python train.py --num_attention_heads=3 --num_key_value_heads=3 --vocab_size=35369 --norm_place="pre" --positions="rope" --init_std_up=0.0189 --init_std_down=0.00292 --final_lr_fraction=0.02 --batch_tokens=131072 --max_seq_len=4096
Each number is 500 + 50 x the weight over the matrix's rms, rounded and kept within 0 to 999. Layers, rows and columns count from 0. Numbers have three digits each.

# gate: layer 4 MLP gate, 1344x512, rms 0.0612, rows 833-849, columns 0-127
# up: layer 4 MLP up, 1344x512, rms 0.0604, rows 833-848, columns 0-127
# down: layer 4 MLP down (transposed), 1344x512, rms 0.0739, rows 833-848, columns 0-127
gate833:522483472501493479477461540453512549517464598478425496481613481429438509466550543528552519561503435498417513501505474506411443521540482546487482520511440417449433491525435498501433406470472548438520572526455594514516472482580462516433573526505494429520523512469488414476519430492410394488423516492444521460462513508559497584453446535423499467498469588521474472535459489462501527528462
up833:513556494497436478460514552467520449471636469501509436606510456553508469430416504511521490482447461580530581570563513415492470543494463424582490488362408422522439460511527480442491473506505394467511518404527443466540460583459425478523509576505561476573522472531495552513490471581520554495470410541490498488525466506472453450465619499499544422471625422578474468538484489434565443455405
down833:577490502549495576451460450492530522442596431504563503478488547429570558606463496539522526495441472554487485594438568486503555504435598561531552457462494436527474556463481533448585456497498486516442490590444480613480516447426544545431545436495486519503576513422487588451450554467555456559480502486434500452549508525477551551478572567529484423515405482547438450546522502495544523429519
gate834:410509500601447488441558415534438541471545573551478503575496515435574453448488535477511537530520397438517534509562498574512402441510494512521478419568593473545550481496461537529496454495491538388504477478481492538481587449648494493502467511441548530512501484489519526439543574464515510437528462580504579609524559493493508496526536616575551526464483448529507531569496570455546542499499
up834:552450482608448454521506482466473487562526526490466473502444532505520600459484479511465604547514582488457530551596454481507524508444466433568505497473481386571510487538572503548466530563502496466438451437511509484512563463572484402577557468482575468531536458450515500481487508478496472544489441497470565556539523485498478502510499515655448458530451488523464553496585472508576606442482
down834:483542578460524423459557450422400520532571573462485485642494504509426574527521454521508500565522424524574504600564460502518409561530490523525512488530574515541520497550495513439503514499532504562389537512606452449407486415494504438554457517536465492498515536520521502507464583430490583524607446526524560550508503516491431478522434543538514482524365564519497526462566523636597544511440
gate835:468512448465518453469478439491499565478589444538490468492507598518440494465544497429497450473421465567592556557544408530434558567575418460493488431488517455532553480416526508483534521532409510470550485507495665396434428543538504531589509519515529481450497453452639485536572519500521518466383519534498579357452547481560490472435501405564472501518382437543476546567535484515613558457498
up835:484445474432556468461443406518499576545522525598482433500396588472520619516522527495500477413455494513536596527467446480399506563510502505528455516457547436440445542549511493538560578477501517576587571571536517541430470541460407597540585545548561506528603524458489487523531431508481450492447559448536430548452363447531519490457532462497536588486451551452549426433454586540581470549499
down835:414505577536471537486496552492464475575473492535511381508449635505476402512567460452502474565521426521561464516412449427517465437511464495489438498554485398487491523522528507540527474489450507591466439498536472494357421528546518532462526506405561460517474457516415515501432479523498409413570397482613468493450405422516468542478516510502493577473380527397577419499606528469519498579487
gate836:474519542459548522417517465603412494515456592532569457490592422498533465466484457484467486508447487505514515521520551441499515423419502378470477498540506491516513509413513513558556536450527463392581517522435495516526467425478543566482544493561527466497556654543513512593499459536494530494518475517483578504512531470496549502461584493438488489534486465480524421551519556499488604571435
up836:544450395478501475574424497511543493518535544477524481405388558476459605465485469428489418512487476439430457497570459443567464504650524586555567505526521433545486460469513469478476466530433492491407463476483463551604510485477550447479478536464534530475495514605426579457584596478513427534416474561506478495455504414607454447527436627547505537574570527415524483499554429402445435554490
down836:504496454572501530568491527573466511480427485587563511487463489460492498529562602487517566525455485463449521466439541431481552502443534506425524569532524427488483524571501467437493495589541586528466423567544443491599450461511389549488463490505523577544463391500542486448509491511502429558594458394503517455458451492467508552437517524544491462548434550482521593434492549586449522526542
gate837:553491470461441481471549530560423530519439494468394425485383558469514551518544459446428498531505509518566516505459560498477445444539540404375519502524523490518479542495458503460534557572532545437484517474470575436548512525533528406451425592421559564478501472449478474472470489516404414512538410479424472535489497546483548502440512545536427495483442508508479475517568535561484495525493
up837:473544639464456565495524439547421543511522447402465515451531535531552536483471485578440461448546500572627462560450494533535516563470516495496496489530515541509470496545463471519458570467477426468505440498494571490550532484473499500556434509471521518504501486565532519563504458548617561477601494440485612440419432546487494496593539568488525389581566446473453480419540521569487509554434
down837:565451454490552597493435462478464536456484516481597560491531399440451522498492505526554602502467542489461507470511519430538514431520472531447505505472512504500483560547561587419464514469456476524502597514440509551470561451491443407539520475509468525563469454459508559558618508465415438478425529455493540497562576505421531506547493480500560572528547424529498410516469533502543571399540
gate838:495504605557494460449425516524507506501423556521506502441478438541499498560529468494568492472494497529477548538438509444445508509532405557504534448482473514482463531516501496520543488443534488434527508555563488536510578535498476550501509494489540496432585547494472517446472546466539442475611520462540454476500469455434500429490513535464430538475513437410582530516468519474512514480476
up838:502521514491529549491624557567468483585449496499527428522524496464535473524405406491530497546555485486525509567446497493565482467459507533480544502499473523500489457466525591556516557510492499538409511479474447539531509515487436558550530537506445388506491490483408506592614351485489554598507467542477588550550512487563521482506504583469553556473518442456473563482570516500474418564617
down838:488389473512651496579521427511537481571468420422456430472479508516547491475527581442452482547556548505522555608534518488523489539484434520458425484475531583541424494511470504558538516440492452538458454468519555489514412531455489448467411462538479491466453557579433578448534399580397438465507412550486505560549491447406478522504492449418511551483561564486445474459493548584492429465501
gate839:456515556466470506505497578512449390358526502608524574566617469432460455485511516410414521476532468463536544451576490451569531477469506499520482506484420479451488472484438475554518467585553561451499489542496574444496593515564496541596505454520438485463556482440566541492509613362486556550485505594461472542453431512477521481416438439514483458517475499463377503448447453468423499510494
up839:513528491536600405480439356446475515603484440475551502539517520544517483519500527409438502458536455510481553561480564555494535503458515519474485524552444515583486485471527458429502446519488477535533440487585497556646523558521450469428527441452531506522477507634450573478486603567588512479542528614501466386464532523495509601466489567586511526457529529500469433424511511612457542519454
down839:532373457556471512512476525468493529449556474428527504470485577466528490490439528508454476506438524478519539538584547518564445449545485505574521589586517524480554415536514488431579525506519433452443474497504470541602512489498527491440523487499560476498497479522486497506514488516495450587482493465478505421541507531515588544497545561461495542494551497465457506511397464499504521548498
gate840:508446487624512495557489490517493532481460473455505485458490586489551554455512525465455502486477529550524544504574561537494546537443586477452540469561541504560467583499498569462453572494504410407584535439510478545460525540515619547478540544385567569541480477439586551526381431445510483514494472504474495461516517488543454403463435439486406513419559540408511431393526588538479521618524
up840:537601501449514468587428469538484464523531506497493468600446490469606557562539475547509452518481560443484341520579536468531575561519473404487524520447444485488534425548488377480532528543530392507436430430591580524568505526498516503521514488574514460518518518494438524479445528551637401489543504552499598408492473464478452431608558487528534497483439468556458544492561537470544397431557
down840:494438570462460542475524561447596498517508603453498462496479463516464486442380536588478576540525563515482587438557533426436488484515505462480487539502537513537462510507534467540422404555591476500494481518619501468481531469536484527500455518445510515443585430480472532532509497548467549508465566484497622452513564427412467545425468483567509483520466517536522547465533512470432520502482
gate841:487488457481568537523550443479356418481397460485460463506428464545582413511579492515492536478497527380606526551546515475473492553512484454477598392461537578525475517538484430548532503440486495523517511501395534454542445530482637448477489527445447504428516541515534566552494522513548478486490480504459518564443527541415371486465540539503513542508439588462433467497430507499510544488520
up841:521479470533432618527573481453487432582460493464513525491529511580544441480481397502485515473434528565433567491471553561526534443417555517449554552510469439485524500514491510365381494465424595466579549546497471363422554456467430540549445465457533489569599522542560497517412465569520512554518474522539515539424478588433463505513489497511602513498521523505435538549547511463553551577582
down841:479395475554417481540529563511515470482500620539621504535449506496505516439505472482529400594571492526452484409574480521486532401447426532528490501506441441425472491548625514520476532456583558476533541433531510550473467534534569455447508530478464568500434430450473598553572476517455482488461448475574547536468479588393430555528493521498464433513554486416525513493481575526492448394531
gate842:480401539504526530529513515515496448453456502539577536527481498390531570502504502528515530552445486506394492568465554526522427508467538413529501510444470415467518554561440527416526484414460488480439488515540518520517511474427504491521561499520451429513535569529500557464450460535460571520481507485462495498477469409510531455514563404459562528489531548536517461467465523478458552483535
up842:525439503488499511639536515528497491492487566446467546484502454427549540509586488439463500551492448525458470464507501573497488442531463407552527412481490516536494562572483507498516494523463516447466572557536494547445517489537515476492536483488476495473554518478496526485524421550432543466534544536438474557498523439461481519490487463500586511503496516535492487441581486497513454524506
down842:413461496504493519499494567521487520522410500488481483532493492484541464469473605471545559532539459554516524466523459527570449536511470538503525500453502561533465532482499532474448563521474506523475565503547489505431446547487571499493543473477414440554566522529464463473453509527426454512547605534561510461541479441608556541486588519561515453484483466481464522478540536543495559617552
gate843:503450502556504455341532502454479485461570505537578581546395538548481448433511556518571575475483555562533516561548470501444526484472474489408500467464504463449564395543448484428434574531437528435521500386451542458493442499528507462455395490501507537568495426505466426453474391538418491472530460487483444581590494542524479442556501430493512556441529451586446568492510491445496563515542
up843:484546481512483534569480533520453493548356485498513470436530441535550526458515431451498444522539507422469457420525516526553521418438475438521512508566526521526449552449553541492536573453513467488519559548520459500378540553449475566488501479495527494527522527451541566468522481488448466472524524508539440455464555505486501486539431445434555376513503500559530488530506477572427406508426
down843:482538470542546479618509550526459534538471512492545482466441439477494611458608439531453486540531489510505473543465550469550530495524496476479494504476602493625437445486516429505478541418589529450479534549470492519487508486505496428407540477551553485440530448462541489477466443496493442445469579487508503441541459445474464518473429520456434444584517493546513462534600488570489430506571
gate844:554519513420490609434435461489406549545540511624501451539515547563456463487527484491462471434558580533484510500499450518487494486489486414473505527531459603483494565478571564445456462513446583511479464528512415400532479534419571516514478420506536516516490515453621450518549428416561473445573495501472538386461481503433498443351512545438498499494570501517429536520489543496514450408518
up844:480567461521562596530502550487566630527524525484509544433460487460489489442545536433471524560504421511500550619384410545570590476531459587516480551428503466487613418496470463526588469484500534488476445477595449536479546517524514561490441609419551552547451503537464475527517499478565453568440466532479590521524472517454530463522542571468570540431473543470455581559484568564439545483433
down844:558576504501463554495446504497477515536461586540463542526478513451500554463490471549552562519469506539507481482495519400427496549465475529494513509554498455530495423485584467491460521460382569488397494519504516410516590610516527528410494423572461531541489448469399482493611363503538515589446434541444553469532591477515465522468439467612487492507518451404390582513484549453564579552410
gate845:529484538461462492487494491489484484572515604476397462503592560421475412531495561540505387549596532559515573392464520385542427524580442498495510487532467431529506528531494549429510538561532376456480539577389471407503409539490537505477565535592530462463461537447526594535570517488413525434495530482530562556610518491432497542535521505439521537481566515431448509405445620439447467510533
up845:408540545468553521505561427498486502492608511485493471500443441582551474537553446626452533482528500434468538354510478539527565433486565525459517453490562538545446513528598566429446483581408519581483555474493426452542550474463558547587527487503533426449460348473510512488551512585518409564406445431387451512472483511432646506608492528493464515451548497523542505441508598450512451522438
down845:510525453465434572481457563485538499508481488541442530447463490623517623481524432512438621515472468506388555617523544545497521477453488526569555521538491540521502514499414456461513403530543553407520407532468398443532477472460528480530539498538473486507614485428532453451378500543520484439525455435472494531513588474437481517436495459456455498541492436387550466594466380458536565544463
gate846:511500557575465464587555441471499417476635470479516514478581594492547420533559497490459414492620507433499389519511521462505465474496529598477483548486562497481475503395468512497459515518415473584510515402439493456505544541457553518529407391517521508404581465487485541489517621483468421425457533447502594505448506514461501614439395498466525455434494495465470545403425440504466402539597
up846:427446396567548443529441455427421482445512534501535507446548483393496495501463557386490459459535462430430404549641542496410499445521482453533519484420487424458520558488660554467505466471511477393544513557531502480431462483463464505489587524413466431517557425568527472565517570458433494566495513448529473467540509451513461471580459503555564517522507464430508476538562572486492450538444
down846:496538499481498508508480504476531435537465487539532506490492446533519493523438431463438446501563512513616480501463490464435569433459515504591503555481532475511491520520469496540437532515457458573452540450498498493540553532476498537457456533466513453531483526484448488437464455540489532509443471503520570525369420509542526399487494509511459510398469513536472506488471458505468572464591
gate847:496567545498595516490371518501546563468565482517424465487555426459579518604469407490419542467403504566524522559581521514550466499454480425480521461501449551486558529520574526494460506405472605455517504535527511475559456446539469445455565491484552446461502510487473482456571560508531515507477521502435477484489566546594384515488526487498496477491481600496536499449535452495399518504405
up847:502493504526442542513543573496488541590502441530603520484486497531513427471440468533585527432590389516489481482467506515543426407517612462503470556555565528408501410548564486456570468552498554513417478551520518476479580563488516511429482527538507608421492481561379492495566584536426551489535508563523403458470452432546486477399478432516474504444496456480491513516464414606479556605465
down847:530498510435464515488411514496506515592494572505534472531608477576428476539407456605539486503567494513529501451496415531451566495458537490589484501496600411464514492525567520519508490499566555484508510544493489476527472497458568450471453502472559478470458514444431431529520536487502495478502548554493501418420544551478551475505556413523533521536481532525441514490488517488461453487509
gate848:541560467444479450487490567486559537476405536574472580481424449450502468551577452533476447488405451508525586471434506519498470462554521494452569603438506503604545572463445464495470547599567619585543468528460513590521479508485515438464492441588477547495463523552473453483515585515489530502445602495460433514528516411473537510555464432605539502475485568458558487446513531494513421474457
up848:394503440484464432524555523544442471477475573546530527463417429486473518418555499489525566561430442502530558424542511429524500583482575466551528493446513574487599494548504541469566549522521453520398549556481591537543542522541522535511428509413436506593464565532465454496547527535560430495476456438553461518480527474528517448508488450484567472442509520535502464509529556514399490522483
down848:566478527473492518483535414483584483516429534471434476543494509490455553383545539464477500486482452512530514484393545502600473576536473529578554595475501497576458405485449545474535540485517567568448460423517546529469531528487510534581561527523525482420451511553543452442475496444589512546530509555512383504545428473496494505494571520553563485511495553458444538557476450453584485466433
gate849:529569571453469495468472521468485512543517537575462457495488520451470483436565499439564513423537544528502444575618485468476496584418415545542430580445536454553601567491563477454520515521569545481474479543536521467574446491506507510457505428517465498492544463487605545452462544576551664429462478531516587489482543506465512579461553565471607528506481556506500488526505420491506531546470